config = dict(
    num_key_value_heads=2,
    norm_place='pre',
    qk_norm=False,
    init_std_qkv=0.0327,
    init_std_up=0.0468,
    beta1=0.95,
)
Each number is 128 + 32 x the weight over its row's rms, rounded and kept within 0 to 255. Layers, rows and columns count from 0. Numbers have three digits each. The size before them is the row's rms in percent of the matrix's.

# gate: layer 13 MLP gate, 320x256, rms 0.0468, rows 314-319, columns 0-31
# up: layer 13 MLP up, 320x256, rms 0.0468, rows 314-319, columns 0-31
# down: layer 13 MLP down (transposed), 320x256, rms 0.0468, rows 314-319, columns 0-31
gate314 106:107141108143162143133098087142068109087157114121138122166161129125050161131177143139158126144116
up314 107:182159146138199111126107111130089138092143150156116137084154156121131130099156097154092087119124
down314 104:078150133078176087171134135097133107141126084119136153135121212142151133219123143160113134108086
gate315 106:135127133142143168124129140135082146118056192156128122097133155161139122164123142159083167079067
up315 106:139171142119104097139121142083104128143150148117137106084098120144113111149091107161163105089131
down315 104:127134105134067161107053208122111140094136086143166113147159122101129159150177163129130101080123
gate316 096:143163116122099121120090095132136208080153143091116163142133113138120120157090128162131127117043
up316 095:138139134136121064122096096132142180127071123164084061162168092188165132159123113108049131163101
down316 099:094173136086170157143130152169111137097120165170100109089109189111152107112112204085199161166088
gate317 093:141112181070105097140126168088122152118171082183155189068090144124162164145085174090132079150055
up317 092:137123162172083137113161136191105116132139169094151128178182166107150123095083109132122209106148
down317 099:106127144097162156105150166148118113103229168181103133134087202102156155169184189095095115118109
gate318 106:136136081175167175107118131108080114172053108067110154086155148079089029148164103136147166172141
up318 108:138122112141079173111074170076190143134134087105144148165153095136160141141096143166171152083108
down318 105:054099126134088095148163111153057153153104163153148147148129111152096139139113105114159178120119
gate319 102:113156177130157113134123167114123162041079123104151119169162101172101111099098114105109189114158
up319 095:096157114099126154179073097117146117104138114130154158192114152098174158116115138114072114109150
down319 101:162167124117125137055184125215129086143139152135104138148143116166099147128139100141109112102092